Weights of a small GPT-style language model, trained from scratch on English Wikipedia: LayerNorm before each block, untied embeddings.
Each number is 128 + 24 x the weight over its row's rms, rounded and kept within 0 to 255. Layers, rows and columns count from 0. Numbers have three digits each. The size before them is the row's rms in percent of the matrix's.

# layer 2 MLP down, 224x448, rms 0.0847, rows 0-213, columns 128-191
097:119127113114124105134136098157108123158178167145140087181112116143164089124174127112123119097134107111108153144125093135163110143171117138065118143136120116132120139128108110113099128141112188
118:132137099162086152131139147130118119133121100141174106101141115080111141104139091084144144120134147119162142117135105146094075106138150126128139139134122107150092140142127142123132102128137181
092:154107075119161130149116122137128124085119162133163130126132140164081105082100134097133128149145158105102130138144121137103129136141167127108150138129133119159150120133175127161123142154136128
098:128104138134156153133120063199127115080114117108154096150147146104146137102123113118129106124167124131168119121086106149126153083101106110175115100107087113098143099159105166114158125150120110
099:143128094131111116137116149112125107146152078152085110146123074127127158137088122090149088142094116159136109159121142101092112091160101197141118154106133135183106139125136117089095106133191120
089:165144141129108123161157116101134134095169142112110099115120132145130186153117116131109111149110086126165077139133111115142137139126154132123101142177104137164125089115131131116115127133131100
093:136094126079153136143098129138175124138085099102078089123143144148123097098123075144088112107126112155170119144116096137151113130160129109148171179115157136154141136129100117140127110092111122
092:178145112110159129152132185098123132137084127128168089096131144132121156096111117139147138142117125126142146118116097130151114121157126129078099076089154141095119134137131135148136180111103162
096:101119067153152132115180133172147136155134117111160137091125130137124149104072136130117142132137127142174119125115155137123116104080124069069122130092130169144116133142095156148109147130095141
097:128116072148117148075085112112131099100172117147148159117087103123104171103130146134110129139099122128149100134122148111151161135113143084100128140150119112113128117146130139132111146133123081
096:154155085160106116129155120118148146106089128094157103114150123143125152116143179118134155141121113144098127111161117150106134098156103135138130110149105121175116114122140110147090135131138126
097:100150147121134096126180115116133137114125110134176106101148076159125122110075142112131148151151130130162162111121126125131122103118149142127147107099153120127120178096112104067133164135116099
105:140117101108086162123130155144109123134144140163120111116118121121161162117158150124115169172162137083129132081119123135134145168103098107129136106132113122102074122130094128106165163119105110
097:135117159101126124102125132090186155085105096144130161145138151155148135164138108100119151116125111100143073118123099121090073095132129125176140098141151090141139115134136119160095129159121068
092:093125148143114148116110132139149168137157162103143131127129148101066119131114098155137149153135136135130107118096144128160127157147115113116097103144119104117077130139182127164121099111121115
093:109092133128134145135148092116127100097125129128184081105131114113138108160126098144072114130130148088081119134101103109147178071123100129147142080106116133129082103161161139086182108124125102
095:072127147099126109140141154139147114098140153106148136102164167057160117158155134090106158139075146107157134127084101147077129096151116123155116098125125141138152134121138164150149163088137158
092:136099124092117148146132147131120112101060096146115092163150154143125131084071135073109115114143143127166100132110156121188114150111102135102111153127129126149120132147104151118146094125167108
105:168104167115173156159144133148163128111098074137121147118114119126119130136095126117151132083102139136088084103165099113127124141125074114118144121096073124084136094137156113136159120137164107
098:157175126126128121145112100134161123167157138142101114185134139145163162138138121118120129155102111116107138126121141104162145151154110132135121152132067098153105140116157108113149125162087138
087:130120142104082147158113063140176109134133152156152167120132112110082139110132164136113103161121131146146155110106090146129121135142134118177137152162123119128114077114151125129168085133130131
103:144107128065155135115114174133103128076144093137137155121120135113116115111107147153109122107129169107123110129095107147087106084110134124146133121135151137117098131094117122085091117131137139
096:137148160109163144143115136101140176153106123145126166149117085110123134091142156133074129104165140166086142117151137134119128128122128088092168071128167146120113167139165142153143123122091113
106:082134096081136125095191119135133109089108148173146118111112123115115139137119132119109098099140135118103116117152104180137148085137138155123110126108137108134163118111098126134149119124101119
088:104117132118124118084158081126119109106120084130151115148147145177173141129138117072157075135107133135101124154079147121085159117095095127117128121137117108145112147119150118147126121061113148
096:122126166157125154112116125134106121169102119146113106105131162121123087111133136144141143142116138109106149122091110122148083112117082081099149130166120163114151158093111128128144157139124148
097:129134116130132138136145137089076172121115197142141123159077161148097136150049130100138113151106101128109174098146128153149136131125104126096155106149137075137089113149151137149136102126134134
095:106101128112147116140129085150102162172138139075154146113111100178151152125117127148150156161126128165145158128104110148137103141156099115205107141136128133121156141145162128122134108129142131
126:144127124151107125099186138143121130147129060140160125085120179130140137117119119144124132108151136151122126124127141125102137102121120115120120120123150135127151123104126132181158103135099128
107:128146111144128157115132138114121126125112112114092135090117113134149113138124104102130124146094131161136108118170111139104109078164102130145100133125130125082136119129093112129132107078157110
090:104119151133142126147161090115131114165146121165139141130143152147088110136111123125164109113107104133147178068128153110125154134162126141141158132134121123114147107145079107150150125097138154
096:117131109127169110135115114138141140180147157135107109149126162116115118092174111091139154135107112150093109148150124113141108142152097135102142151114089075129066114138117159165157117111140126
096:137165109130151138127112135101099110148127087160123093149105137083109092118087116145129111103124144111169142138094160133096138137129108161145098125123125146120151131100089131133112079161175144
089:167129149133181128133145109144170090131146129088110129118117121119073102139117150107109142151126118187132144132141136149129096085122103137140123135157140119107142164129167115103108115100137103
112:140148100091134137124149156127142148096112095139160095135099095101096116131119149144129076140111112141116130104063106130147172142074130066113127153102130113147108119149129137139113136117108111
093:117147134153087092110151124094109149140130153139170132132166105130150167111147155141098126117160134162158120143138108132122116094112173176102124054091126170123209112094148116130146135109118101
095:152108113122136138151118111116099120119141167132099111168113155152126133074096150157175104100135156104137074107146129162148103133120127185167148149147096148107107137125133160112103101115122115
089:127144128145149112145132115116091124099119139161125130149147153091167129103138146123084134119154154169134146114113105135162151176128134114095076146143158090110117117148086124089145126122126091
093:168121151092135098131160124138145123120143135123095094090079152113112126136122156129113122140096114105096102138121168106104114069139124087116143098114117118162100117129132148118125161136136109
100:067120076097100145118069153099161146162111136100100112140097127162190113131136093097155172135173103139108135150130141132122125109161126102080104141135109151194110128098133131111159136133144133
098:119130113131128083128128143113142155147081112173127129094107146127133091129098113141134128135133143101145134141121139098127140112119116134147124145138155123179163122120111128084100099127103150
098:149152119122151107114116090167136147125126140099124134141151164120155108134066173154109183134129119142121128143116107114155103147126112135148109180144145144115171151049151150160090180058118115
238:128139109161112136101135146123141144166122129133134141101181109121143118125122131105143170122112152163139149112116116161125097090112134119147114118121141124104137139121139123143141127110113147
090:135140110175133109144109147139110148109140117144127088127133100123168137151099140119131125112142104136079121154118132089131158139101164132157094125106121132140118123159137116119121154074082140
095:121124176128152135152118090122151119106131118085077082122122124132120123160165096148084158138145117100120115118150067110162080122131134128123123152126160124206122138152122139122141136167156130
095:128107062116152103136113084141139108066115150132165132157092123135137149085112101100100125128161106139116121159125102115167157167078150102152113145088147171167086157133082100125147090120155125
100:126097127111143140124134108083131145089137144145093132131133115124085143075149157127118127149140124129141122127142109187130129105114110111166148153104134117127109098106133111166109134114119094
090:140105117126139102120140134143159172154156105118125129118100101127093117106143108131104125064136137120126125139138111141084124098137146118147146175121147159102141132139173147122115121128128074
097:119174158149119150115159151093114101100129126123139099123112122128088130102080161103104150126120137085125155116151142168117130112158122143115117147164139160133139123101111099152153100152111138
098:111108123150104167145132103160128122124110124092081130084095096179124142101155108168121122105118134100128102105138175117166133110174126155137102141167138125138094163149169126093168166121084100
087:145137103093128109151150128155121149113151135139171113176172121115128102164106136130098131141103105144131109138137112160142077164148109151177111157101122151119127163116120116079151087124112107
109:103140076125146110111138137174166135169136161145126164143155124147165151096135166093101114084112103118128121157108143148107124137112098129137107129110111123146112190127141117108113125117131112
104:156107123145115106106116119095143139142151124133108156157152095119106140129116122101203090098141158126124071139174115119132091113163095140120079151100155149118128130145119121165150145148123119
094:128128139118112142144193132142144160136121159145113120131137126106099095103122120102103136127098135111122167131164205139123105101092153187170143113143130119135135090112095135113187133162090137
100:102108148120111148115111133129161103132144143143097139121119056153115142133138127102143126148136145132147099124172141164130071093092091106148159087113113137129144146143136130136143132109121118
102:104122127128144153133140099164158120118161143107123143157105126134158116072134110118155138130114127126157108159102120126156085108138128112116101059107145125110136168141123116090103129098128098
098:129139126105123121128097098171116111119136130099095100113111141171120169130142094133141120150138120176121158145155084119117139160116139149155131145143104114107157082141135136075128120110112141
092:117107102126145093146157084140159087109098167168155147123093113109102104134104147115127117140139125106109126134116104139136124125130131063137089153096176140147159130118149132139109084134133166
105:157107090150129138136088103096122126114085166138155159113132133110171113090133162084116144112137127158131116138115143138136132154114133110124136105132112171122121123194103140104106091105148148
095:144069174112128149129172100124165133183134113120137150136085116120088118109115127110128116128109106126163159118156159116122130140094119124141126127173109120144103156104141104138109090123119150
098:092108165119118154109141128087150130120129109113140135131161162142156125150129079133125135117102138128143130117120128125103119142145161149119183136128152109125107130135160154137107092147170146
103:162123110126101101169151097154106102126137102134141161154115119113131139127143117158175164123091149107137087129112144120134146093182102109158097112145153138190125113130140124069140143166129135
102:149117112170163160137083119107157109168131175145132129122149116135107130101112083132198146144100139132132119152113132144128128122157154162186116160107123120086149135140162133129083146122135104
101:112160153110118133106152162117080126111121139164128167144162110110125122132106160119142097111096204108137083137159132196112134152099108134035164092103128107154111083146151143083120102125126135
096:119109087122188143115127124164137117141087135115137194116153135085107099151136143139102143129153129144126132108161138168137111114132112134098119067123153132123111098144159118152080111142129146
096:109156127125163146089103141122100113120166137126113129128151094144137152127099112139153133160118124153148114106141143128106116159113116143114151143112112111144126114165149143067143149110163141
091:128119128130107136135090139143137121146138086200090154138153134088142080115177136107121158124147134138075118101136128108131098175155095111128160099116158144040159137100118103136131139116112102
095:119109111117113148150157130147147139163119113144177132147127142112087134108155097132128149152196116127154166113139088172094141070159088088152147123136131153172118112097119170123085127129157145
096:103114075116122117141161132131122157141126121120134130157080182102163127124170163094112147134094118124112084116155113120118148120129127142131116129098129096134095141092106162140133147135161116
094:141098074139168104096121106078143131115128178127115127146136140103122141114152129117132110115173115124127099120105150119134145146123112128113129143154074119143091134126108121069108126125118124
101:116081114135121141151140112107132120131127119133149163164165178122125141149119109158099123133132145156093127155200137120101098118197132139088137115128160128113146128132130140136117129177144094
099:122109175146144147144121151150136158166161110087132108096108111124151146126118088113110115130134119115172198155164065104079099117134113123132090132101134116118074140158083165120115143111103119
102:147106124141141094171104118158112140149118178123113101103158067097121148102186122172153117139099140157080150132092137141106122120106118137143113115139152130134133149135107173119140104173134151
091:131124111147147122130149173132111156138095136113121155157154098118095124123114109116138117115132139083086132140121124116129086087117107121171170154152140134134170150102137129108150146094103120
095:116125087101107112094103135143154118125159184123169100109109120187131077110137123159126171163112107155107145136133172161106146131164165172102135090144140110103083107109135080081121105087116121
100:121174103127174163116144085133112125103144098149151147111112075116129153083114121124163179169135144131119144123148147112105118102112129143154128140125107144080114117151125113119098126103150148
094:133119157141140115122115128120076116167107117098122116143149121103090130157096129139134117166156144117150108096150152098128151165096171167144135096082092141124183112117127136164127133131114128
093:135123101118093142141140095136086139136148077159143096110120117125110112125116109152120147114161148087108161132105129166098121121091114179141164176108099153080127106139109109128135109124145142
094:099110098108106128112141119117110152135089102140110148122127138144127088130119148070112102133091137136134157074143169142115094131141140092098125117117122128105179148136145123116137078109083131
097:120141114114156119146139126132121106117121131108137121139156114138084079142133142116120110128100139057145135108145149143119091122130120134123137106076165128107158142173087132140141087165100142
085:110122119192118139142158081160126117123129108106107143063155132151116163137113132088111134160129153109149163126101117120163088118147140144197130126146141127114113125137132118091155130111116152
095:130114146110114099114126086138116114164118111104130114134117095102137139152114114077153118146096134105115167124123097135151148113147144138129101144182075133147154148149164146111095127163152115
101:157120151076122147083148104149158112105113152117141105114109137085110107118125111134150116125105128088160102141127117150152117163113111135098085126144162120158081098158099107119153088118156105
103:148086142151164122116149131087134151148066126119120141096099119164158108126073108102126114128109106114145098081121135094150089142117099131129102146102121141091139122097146116143139128142110113
101:115116125150148139137088118115121151133186118095122088124093149154151112179138153110114168150147137129113159157139138092080130155158071121150087146123131145122126147119131103106120163120116132
092:130111103128108125108145114135135150128108147110130133086134103192170135111138180116095111155133126161104105103104164139094172097103099092111143115077136133116142128151121105145168135111141082
088:084089142140208109125117142122139167165110093148108127112125100111100108154178138150149103145103133185120117100144115103135172126094123131139097092102129161113145130116147163136145142140147110
096:156134122116133175114125173125111106176204152106167118101145069149127123126122118102106144168107129137135096133124104126101119144145112127159099165162145157133140167168146144126107089113142119
108:154122140166139155120134089118145132153169077140121138078122175115101114133119166126106098110137090119128108082119120157156103150112095112090120120123122100139053136170134173106096052143091090
108:106139124124099130149140122125120116152144091134107126121142160160160120119077149100116093120121124151162110178087105156127089168124091111127212118159136139187119168121143115119140144119109089
096:136114142143142116115118128150067145131108171116109133119145099116161124082134141120072127129131104128152147121115160153136116118126120105132136114126141119138120126101114130097127103092162131
102:085130124130118129156142134185078124148137138138070098157169146120137089100180124150139099134130156135113120124105191122165080154115140136130097139115121153114118142147109098074173124153151156
102:183122139159137113156173120145142101175133166100161110122129162154147134082102182120134128120097111102084156168120119142122162129116073164126128149165157088167088102140169127101136141166099142
093:132135093135135166112127108131126144107134090131152114118148161149096150078157149127200121086104147125102113107087176131119108170180134194139095167149130110159141139142157094087118112110143105
099:167084116116099136116119118196133141114129178111122133086139138140155108145150112175118091127113083114177119116119158113117135136135127135167149104141129152150119092160127130105099144129096133
165:099137098117120058114115129115121158088145160130148135133089114164104104139118146149129099128098151128139147182080138102143120137143161162118107116138123132176148124103123158111108132149134162
095:149114146150152157116142147119139131079115128106133117152115152124140151080064114137164181148129146105142063105135165139129099172147143122111115117168105136128137123141120105106119118149133158
093:118194154126111109117145123125106149135121153093133162162095156134106077145119120105126067111122082074101117146127112165121111163161088122158155132131131140093147132101088120143120129142124097
095:151122126105143105163186134153121137087126138069159176103134157151107116150138182116103127085139127126112128177163118131110116132148139113122144132121112138142126150127146133080131123113122098
101:137129145087109121126124085098155128133114165103135145123169134123146121113163121111119104140135105102098108157188159118127120155147119092100152142158077114088133161116104121120175135143121131
098:138120127119087086130124072117119136142124135117107111113109106130103159128157125116077135156096124144076148151149123147121138134171184090135150129174171100166161115116120114103127086103156130
095:142133110138138137125119166110124139149160119118121161136133103181123091068097139091112175115080117131157139115126103110129118129132126137087083100108163146131143098123146153149106069145114141
093:129128147152152133143144107132137064144143073120126160122108181111151120089122128107117177097130089129102111124153144133156119147136160100115114121089167069162127159168136125168120144115107165
101:197111142143137163100089099144122124121135174127144131136133099100106101159121123125106168156185139121167137154129194135079118095141130109147156080142125149177172162140148106105135122117155134
104:099118134088113125149098145105113122115105100116136112104135118112125092090153095135106127125066132126161077146133107084107113123129116133104120062152150144117129204095113141113117144145098157
098:131150097133113110131158108124147121113112137119132138124108122174144138127150139145089124139156120116099135131117120122061139121109129135124140170158114135129128104143098075137115087124133119
099:143104164107110090143154145179154131164129094158120158126145161115065118178142143111110095102137141125144120101128148084073108137159103107079140099112124167123146140121071122139099154136134092
105:107129067090133103136082159114170118158122115166126169120116131133105132117064136119104145168144141135133140124120111123135150164181138134146123140131165126135184163127096134090086104153139112
097:094122132092124117135113122206141136102099131075137102117082114133158106101100179097121129099092104135144117139096172104160136203133101118102115101128109133119112103149118131135161120131180118
094:092138163159142080090113131127121129164152109115125094133087155154178118181136121136166141132087125148095116143144121124187128150112099162121089167135137089101155144106176104156128105144132069
097:138140165112151130140131129125112156120148126112129109189097147102103103100114133142122104119125153114081111160159085161153098139147117138122146122121115148141105129116119122182117103156151159
085:161100091147118107137167161153139123123166125078101140160131128122121174148169103134143123118097118117111131151135099136072146108134137109111167147145132126140144146127126129102090097133110112
096:095126149114093142163106118076157153111119125124150153099104124124101099131117140117126125174133118110148128107116127151102138159133098092076108120122111126093146113137099151103138102157138153
098:156137099125114124103123145098119139111106154166100154101127124136112126133101144144143162141118127148132140148124103136110139134127109106148139135117127117139158130130123112111131158100138122
098:106134084103129098132110096107106142134144162158146119114130104119121155099093132155126148125136150137140155181100116104112151108133121169160093122120159138143144148135143147132111146114093158
099:146135115151150158148165162097149107143124121111157145123146101133078120107163128127077126145140154108170151128154106124131121136097116135123143155152159139177121120120121186084136112125130140
097:130126133139143128146064161147119136144106115114136128096157114090097100123134131099148159110118167123170152107151171142149092132162132093075177132147174122137099148105200126123137114117092106
106:131175130119126142149095118148098168175147081132135118151136099125162148109105146149115138157093131107109134118166110144084138158105133144121104128153111088134138089150128151144156115167115110
100:128143155152114111114081137156122121128103108116109146116149140139160126123104130124101095104157149132183128099136108191132138135121122116130139072156134125164126114147144132151112158111103147
095:159085110172097098122098125150132088128143150123132126143114131117104151123117108153094109140144085095146112107086133160157118128127102156130082161122087159109117105146159131128170133169149116
090:157140106149124129122184112108114167125155161135079134121134093114145111088070120117112153152083165117133119159128114148112103130090146162148148129096154126146090112118122172124172138143163160
104:105124117116129101155148137119125116134177139153097132152099110119105133084108110134132138114148143112131085148103092106131153133144142126122115125110130100129131103131163141123159107114161095
091:122135151123113133120139105076133139153140187106163108106146133130129136135126140162159135114156158135170125136165167121122159122126101126111073075113089167144185125110110133166099107141141123
091:141147144159142123111120114118097151119120128156110119136113090162138144080149144152104133182156146156131114137112164107103123155160144138121125113113125144141127134171132123152157125095135133
095:126125154149155146095148090137097091149128168123096133136133173119130125130136097167128140164153097115115115111147129115120113127117122185153094145117112145073137129132162157135169093133127131
103:120139109154124126125166104106110129110105130148146094101136125132122115079133101144105120121133179122125133131127095126128131137096122122155134079155141119117114107102150143120158156150123116
097:154090044091121111135130099136130129150105157085105139128086111174095133099124114181118160149120135150153158137148144149149128166108137124091086141156119118146102160151163124104141125146140148
091:127136129142148103098145124120140135134130167158148102145097112118076103124163149123133124131095111115083068113137126096144140105152151118116167096168097142094100113137117102107125162096152078
096:116126097129138106122090091080119123126108121116149131168120126143128146116132173133102170131134085133160099120112166092093137162142143126134099095152131115134112144057124118127151099152137160
117:112161135130149130081172122130134123081143159069118147097125147083146147143149150192130103135137078141086172120135114146146119157110100096113102117139160148115116071137146121139143094146127152
094:155090145136132076099157111120081108112118137121162128071109117136111148082086122126144143128159105120155107155123125145179125119194128161096115144096154106160138146102130154117174142178130154
089:117146085124113080112148098114139145079095168130080092130130099118152175131168151094117106118125105150167095130116162139135141115145120130133057135111147143129093149142115099134110115109176099
097:150077102129122133127089103088147172155097105129122107116121136103134092134142095083099148114090154127130082198137100098103064091122094093133164131138140135179131131151157159110124111097139086
085:100141131089138126099120154118098141155138209104145135130124157148082101126109176162157103142141142160110147149139163134142197169100121115156121121109087180162115089177106096132075093069105145
092:115163125148129142143130096109113127167116158142141111120124100145127123103139138135160149117117116141138136152151162133155140125153105112101113112122127088135086083137136154158085112084074174
100:157090124110140125164120113071075153111127135165165190130143100130092084148110146166111164150084116140108135130142134160123144110115171112125132109090131128155113091150094186151136128124138115
103:171141070127134130108121140155157118102154122127110113118117129154139143127098154126082156160120134087106064118105128102136109098092178124101142126103106163121117113104158141106152134129138095
141:097098161108153118171160114140135104149131128078111103156108125131144114171148089157150115150174070101139119172109109091115120121169105140141129125111104146135104133136139122093141131163137152
090:131094114142148129151099141121119134106165154151085151152151121128098137123144097153074131133141096163128105133058147124149117109132130084148110074132153123140113116122088094112139062178148139
100:113144102127127081114157117175120141113115111125131092134119158145120130120103099120141161124111127111099132162114108136189097153150128131181077108111122141179161134123142157113153111126133102
106:099147136140097112139164099100105132100129144098139113122137076114081116136145132158109110133164116115150120078164136107112119127161128155097121113104103147122143127139143129126143116150130109
109:136106139119160127137110097076141091130133098106112144125109144123117152121119116111087168153138136162123075158132099063120155149119115150105112157117149093146143153141150171133141134152186098
097:104155115150168138154141118120144143151171124118131135135124153115179159108117127183150141126135124167123101130087136138163132150121164143110160136119116115154116125095168087128130148131157155
095:140115121139122147126149141128095104143116077143137126149189126150124150120151134075159183136089145136146125090153091177120181122132149118110106138074154103114149174130104138094132152131116116
097:118119132140147140092088097132143121078138141124098136114143093113082147082111110118104174167109158118151121122104136111133139131121112153150106108143149094156110137119126153132132141111119131
090:117146157127130095143134118144103183100115135183138131109143125112176104115140172115136118138153106150170136111129144166106127123119153123133141099109140173187120124147165098114155094121157105
096:134140107123145107123111088120136127080083195085099087128116131159119171146163156121131125091141147131119129164159111144133136151119144115122078115161132135116146123146136167097139168146139121
096:103142108098114181102137153115130132117144118124081131131163111136140117117129140133118130137099119174103135103117159129122082115146139128097131111135134117141086108126111098119079117146127080
097:100150108101142093136138113141172177106128124173092149151133118138156131116116093116136130132092147165111145117137094116118109132137123123124172116100148139128121131129131134153095159127095091
130:117125106149144167144164124125126112119132092133115088120151130159132138105145068086105129136177159117146124122125149115077107096172118097151139151125135156120082111107122117126140151116145135
100:140123170118089162101115118190105132067128108147150137118140120097134176148151139168101135160145164137154127141098130197110134119108096101109155138175155109180137138134102129125128150091107121
204:116182117132099129092138132175090111135141103147149122120154131105127129135145141151122089140132146138108173062135153148155156128094160113128110128123135121126112104122110160160125122086079126
089:115139121104113101113123121151153152122108139112092098128153115133160102094172136157138126130123153116098131155153139176079082109109135127131195154085186104128097108080094115134150106097136094
094:116143123120095154142115121130118119123176140117140125098151140138144131060140140133073109134075156120147130149101104130166158101163140113121156134094108111139092113139145162170144124109181120
091:110144125105144153123164093161105148126136165138120161093142127109128078155166139095147147108187132154145123112161145156109133084107155109179102140115102169117120148108143133150143107145124133
107:097153126142129115162149178127069129138089137171160152122145145095100116124137119092138140137142134158126159123148139136118124125123126118119120132103126136143150139123157104124120115140139162
082:146109117125135147186102137119135113151142128101108112143071154151154087159148121156118127128173136136166156118132120131117113139148105146135191109112138144096167150189144100091136123082135133
090:139186121158138124118099103149097171166143154128133122137144133136137090143094158135150115124151109097090135112152119135120128159151155115073173131136128124084119137124155081150178120088171135
094:127163102107145129131142142142109140118131111127169096147111106108119088120132110131098104080145119149142123093112144117158102099146127150157157117111108143117114118098125096069129139122153111
111:127082120127094163145095107081139095155122085145200109138135121089117137153172082089136135119113087111126140179113145104109109099162118109136093184136122147139151154151137121145075120129110120
108:141136133155132144124132121128132118138123107144126105123113136126125121131127119116126134124142148148138157141130112163127136113077196118131121114135151109116153182117156115089114097126144149
094:127103128151149120142110108126133137104137133086148089123121134113158122155129130139117172111131090133055169139131149123091152133131148134103146140118077108126160105140144161128186114129121133
091:069126133110125114109156141112152120162081149118147178114117134104145120120110146125109184101150095135130129106151126126116139125113104147176161148113113163134130130109127151169133103138156184
090:143120119137153134152136097142132106114081142153113165086113167116145118186124144162153145141174132128129163166124149164116115127166111128138172138146113066135145112159183131152092173096140077
170:147094119117152105166128134110118117138067182085123147108123118118128135148138098122114155142125133101130114123128084093110110121149088105106149113139090143103118134094159118083096137138118152
090:118132091161134132135159145131086153134112134156109135119146115112158129138130108135124144154163110117174129123119143138136125140110128122097105129063132138099092121142167116150079132098134142
094:103088121140133138146100109102151132136183131157140145134113159141136136121089119084147124151110118128116160076171143137115123169104135086111122131134108137083123157163109136121141105171133161
093:152122154128141109144106158147148102147112112104122128108110078144117133099160136089114134165112104096121124167089124107049130110120159095142166122163107094115161108122107135151105174122093098
094:167119121105129136121115116159133108193165154149124145112106127084174143161124125147125108131117147117181127120138173131136133161106128151150137108118140135113186144154097077145154143143123117
100:098111109111118111133089090137103129148151113133149119122157116097141130098117139121141112147130153131065154109062159127138099124119125097124120072112145108144137100068142114163119101128120139
091:114103093087169139104127136134139154083145173114117124118173131177202102153134135149141115135143143110123110155162100126146136104120138159135129164101142167134091131153126141155141144115108117
095:131098111136127147135146168102114135093135107084127145092149125125165132130142139107139145161089131119144099117128127114131118135148123132100152170090161141130128127134123103134148149117150142
095:097137120134131151146150126156122100128129112151090109106118081116088138100107108075141127132135136116145144145116138100105081127133167103127121182120113128140117129136122099113146123135165098
092:147134137121145113140086157094128114131113162144106161140115129123151145122167167134113141129149122107169175144101084116091090110134148054123096074147116135130150130122124109081135146185105147
095:110149103101090087136127125162138163123129124175161103109104130116127121089158125147121142126112135135130134162138123112151131128148111108144131145120119149137099077170154130137132158093141093
094:154133152137125111168128120165118153116118143164137116132151148099104137138117098088155102134119120124117115104092089169111090123110125122165108143117122134110138173112129115127169154153133149
100:075140123107118159093112151143124126057086119127156128137121138084125151141153154130114111152092176164125110135183132103150137134150133101135152144134178091153131089142091151103115086144137096
096:103138142113142157149097143103131149109131118131093109136135122148167165131181126132147166097175140111122125134129095081132141117150115120115079134104167124096127170097124100080140174126107152
100:097112162148126130131122163172090112168120108118130087117178088160131144139119143148107130148113101083078135146125153078154130155111127152106090102144105144103149120080140161114147131126108149
104:147122127114143162097158082117150142098122118126150163136145121116138132150145088111137106169105142132141115124141159081090080153127096111100146122109140183113101162118113115117142152160117130
095:108145120140118158142175118142109117102108117111123142114107144132117123155137120067173117138144170109117156153160110143097094120138104152140145151118163071116133168101148129081136131118172100
094:083106175125164144103136104131140120135087097129147125095169137166163161120190106187130112104107113121118129157146106125139119074170127136092140134112114146090137148121142077118139098143090108
097:134110081125156119132103103143105126102078116125178149117111102118107151119096119109091102100107146166138101148083166078118098106111116126160111157164110117143144181121119107121116102091146109
100:116153174136113099123179136152201119121153102143143113117119140103163106150173142113096152136155116151137108100118116136154153094134116118108152089128120127140131122102070097175152141090083141
095:108144128166168119118093132179133125182099124176161056166133116142087108128101116163131146083127113083112138121138103102180151144167152126155125122155144133155127119099110169130159142119081123
102:091146141123174161146165143092121114110160121154112101108127104132095121096109119135099135166097141132141160121178110109131129111121138138098125138127112112140128091170089107109095095172167149
110:142114160116101116133121130164113141129101116174116089155139130150136110072165142113162154100149128115092108158154132132112126188104117090156155149108107117155112149120127102112111174104145071
091:119147142149126107121207142106088111101118132184121126134126095113118128162155112137145104096137172109138126158152094155116148120126119123086132129103161086139112134136112149115127120122135159
102:096145122090109096164118169107128151142134098141145146109068131152140135111111155172132085112080132112111107158095149066161133156133115156123134096137157167214151129109092160118079118124169127
095:114123139125104153176156098097141109083159138132117153115136119135139111105084165120170122103143143133121127139114170134127167147109138096175110122123147118111139172150129142097117115136091144
099:151131129108128098111122113135142118103103124125104124133105133103094116132116163083138066134124123137158124118124162097131086086125154124085128084154153159146144149136143125084129123135138100
088:140145126136089150128136130103069101093118133113134130070117140101133060132143114135106115161146149150140140102131109106056110149110095104141106158134132137132127103133159142106157096099139123
093:122158135132117137126133152079133153139126164083123188109128159149166144133157105179120054134144085136120134119148122097091148111108111119134108158084112160108111120111131130160149131078119080
091:104135103150134127141145116131147152134123131138134138129158134147114135140167149100138175103120126166155143118118132103110157088154132147178095142128157155121121151140109139106163115135128102
088:098115091113100107119126156189122139170179115094123157133121127174160106169135150159120169101154152133146097176135142140124117126154120162173106144084119117164132108103164153103091147108179093
096:104063153102155091134057172133132106125160133081115119111149199155110164176113108119098131121165136110127118126175130074145141146159126133126118116143131127131118122152129128140077101123152085
096:122117111138115083072132095142150147103119114113104137124094128180151152111160195123134108113150127155093115114140110135140103134139116134143128127126146121155094079111099124131142174115080089
101:109127128145168125140142143123165089138077103147131193098118130163141125096168109129108146142088121130108115117173123124096141123143149117134125103110161107099137134160141123126132134132173131
089:098118148106104123103155116110113132110128080135102117132161131099113101130146131059133129155111118163133076113105095203142088111123145124123103150097192129096137143078127139131155080105111148
101:098160143091143148154126122151128138177109125152117171148083123097112165118138141158169079097176106126126110117160150087128120161120117151133153097126132071175109157117131143109128136118091099
096:181126102110115102136120112115132150123114155193164116089150125118164130114131120086135122151122097151113106119122137154160118109121111166152082121140149178166109135185129118111128103135158138
096:124110124112134133144148122124090136107105111131086097167116094144108123112093097156108143115129097095161112117107118109148136137128139090120125105138134089132149161129150163128131135124107113
090:136142109160112131131122171166133122064095074135157142153140128105113148085166132126099105077168134170137104156114173097066169116145114152127139112170145121145136093122111122147120110124132135
091:141124096123142112122129127159119116140154112138111112169153132149111107136133134141145094124105155122135144108090115134174203118158160134126145137092108146124103080163062119136119134111104145
089:121136144104109138085146100126122113093128139151122145143170130087132096129137122147161112084099170135142119151139156127090117100185142109081148136128149138149135141143130153090155138146119114
100:116168120133162108110135103132131103169165151195143122159160143122112114092163117112115110170127133150092141100108112112159106125131154109126142147171130093141123150111109057125115157097117148
094:107150158100134133090155133132167109166128093125163113136081167131112103141103169121111136121160100152090134159123152128100081118122126148121055169127102172119115113074076117109136140110078145
096:135145117093116121109138132175146119097147124166121122129103154118091134079137101139144138170109139153123119147116150126139124125119136145109119167147154098119161108133139180152084128111122060
099:175092141149118110139161140100142130134120121092101139124138124121149147141124130137153091150131125136181087125140138155146101071150122150124124114131159162095114147131061110106123099159104117
099:068094097121122122103142154115110111082140117149154176096112128071055131121105114113091108127090097143127091101152131106143117095112099081100142126108136116159141144120126126119109075154183174
096:142129129093073165137116088173171125130130138130143188134118116168117090135115119160160097112113141131125130151143149122157120144144107129126110143131164164140140132136131143139103121132139078
106:134079095161125138111153175108117127155140144143092106075129105099082142138104140178121139118107162098105119147143127098113128122148141139141061115114117126150122183110137091116155080120133163
093:111127144110128100097109192153150098095154129175162108104147099073088111107118084105121105094118088135104099122126137145121156142115120141107114120151147137127159134153159117159136158164170070
100:110104112128137103109106137118104138115163103151146101109134104128112113137133120115113100078088135136150131124121110120124138091125110109142124108168149126106110123110129151147138120115134134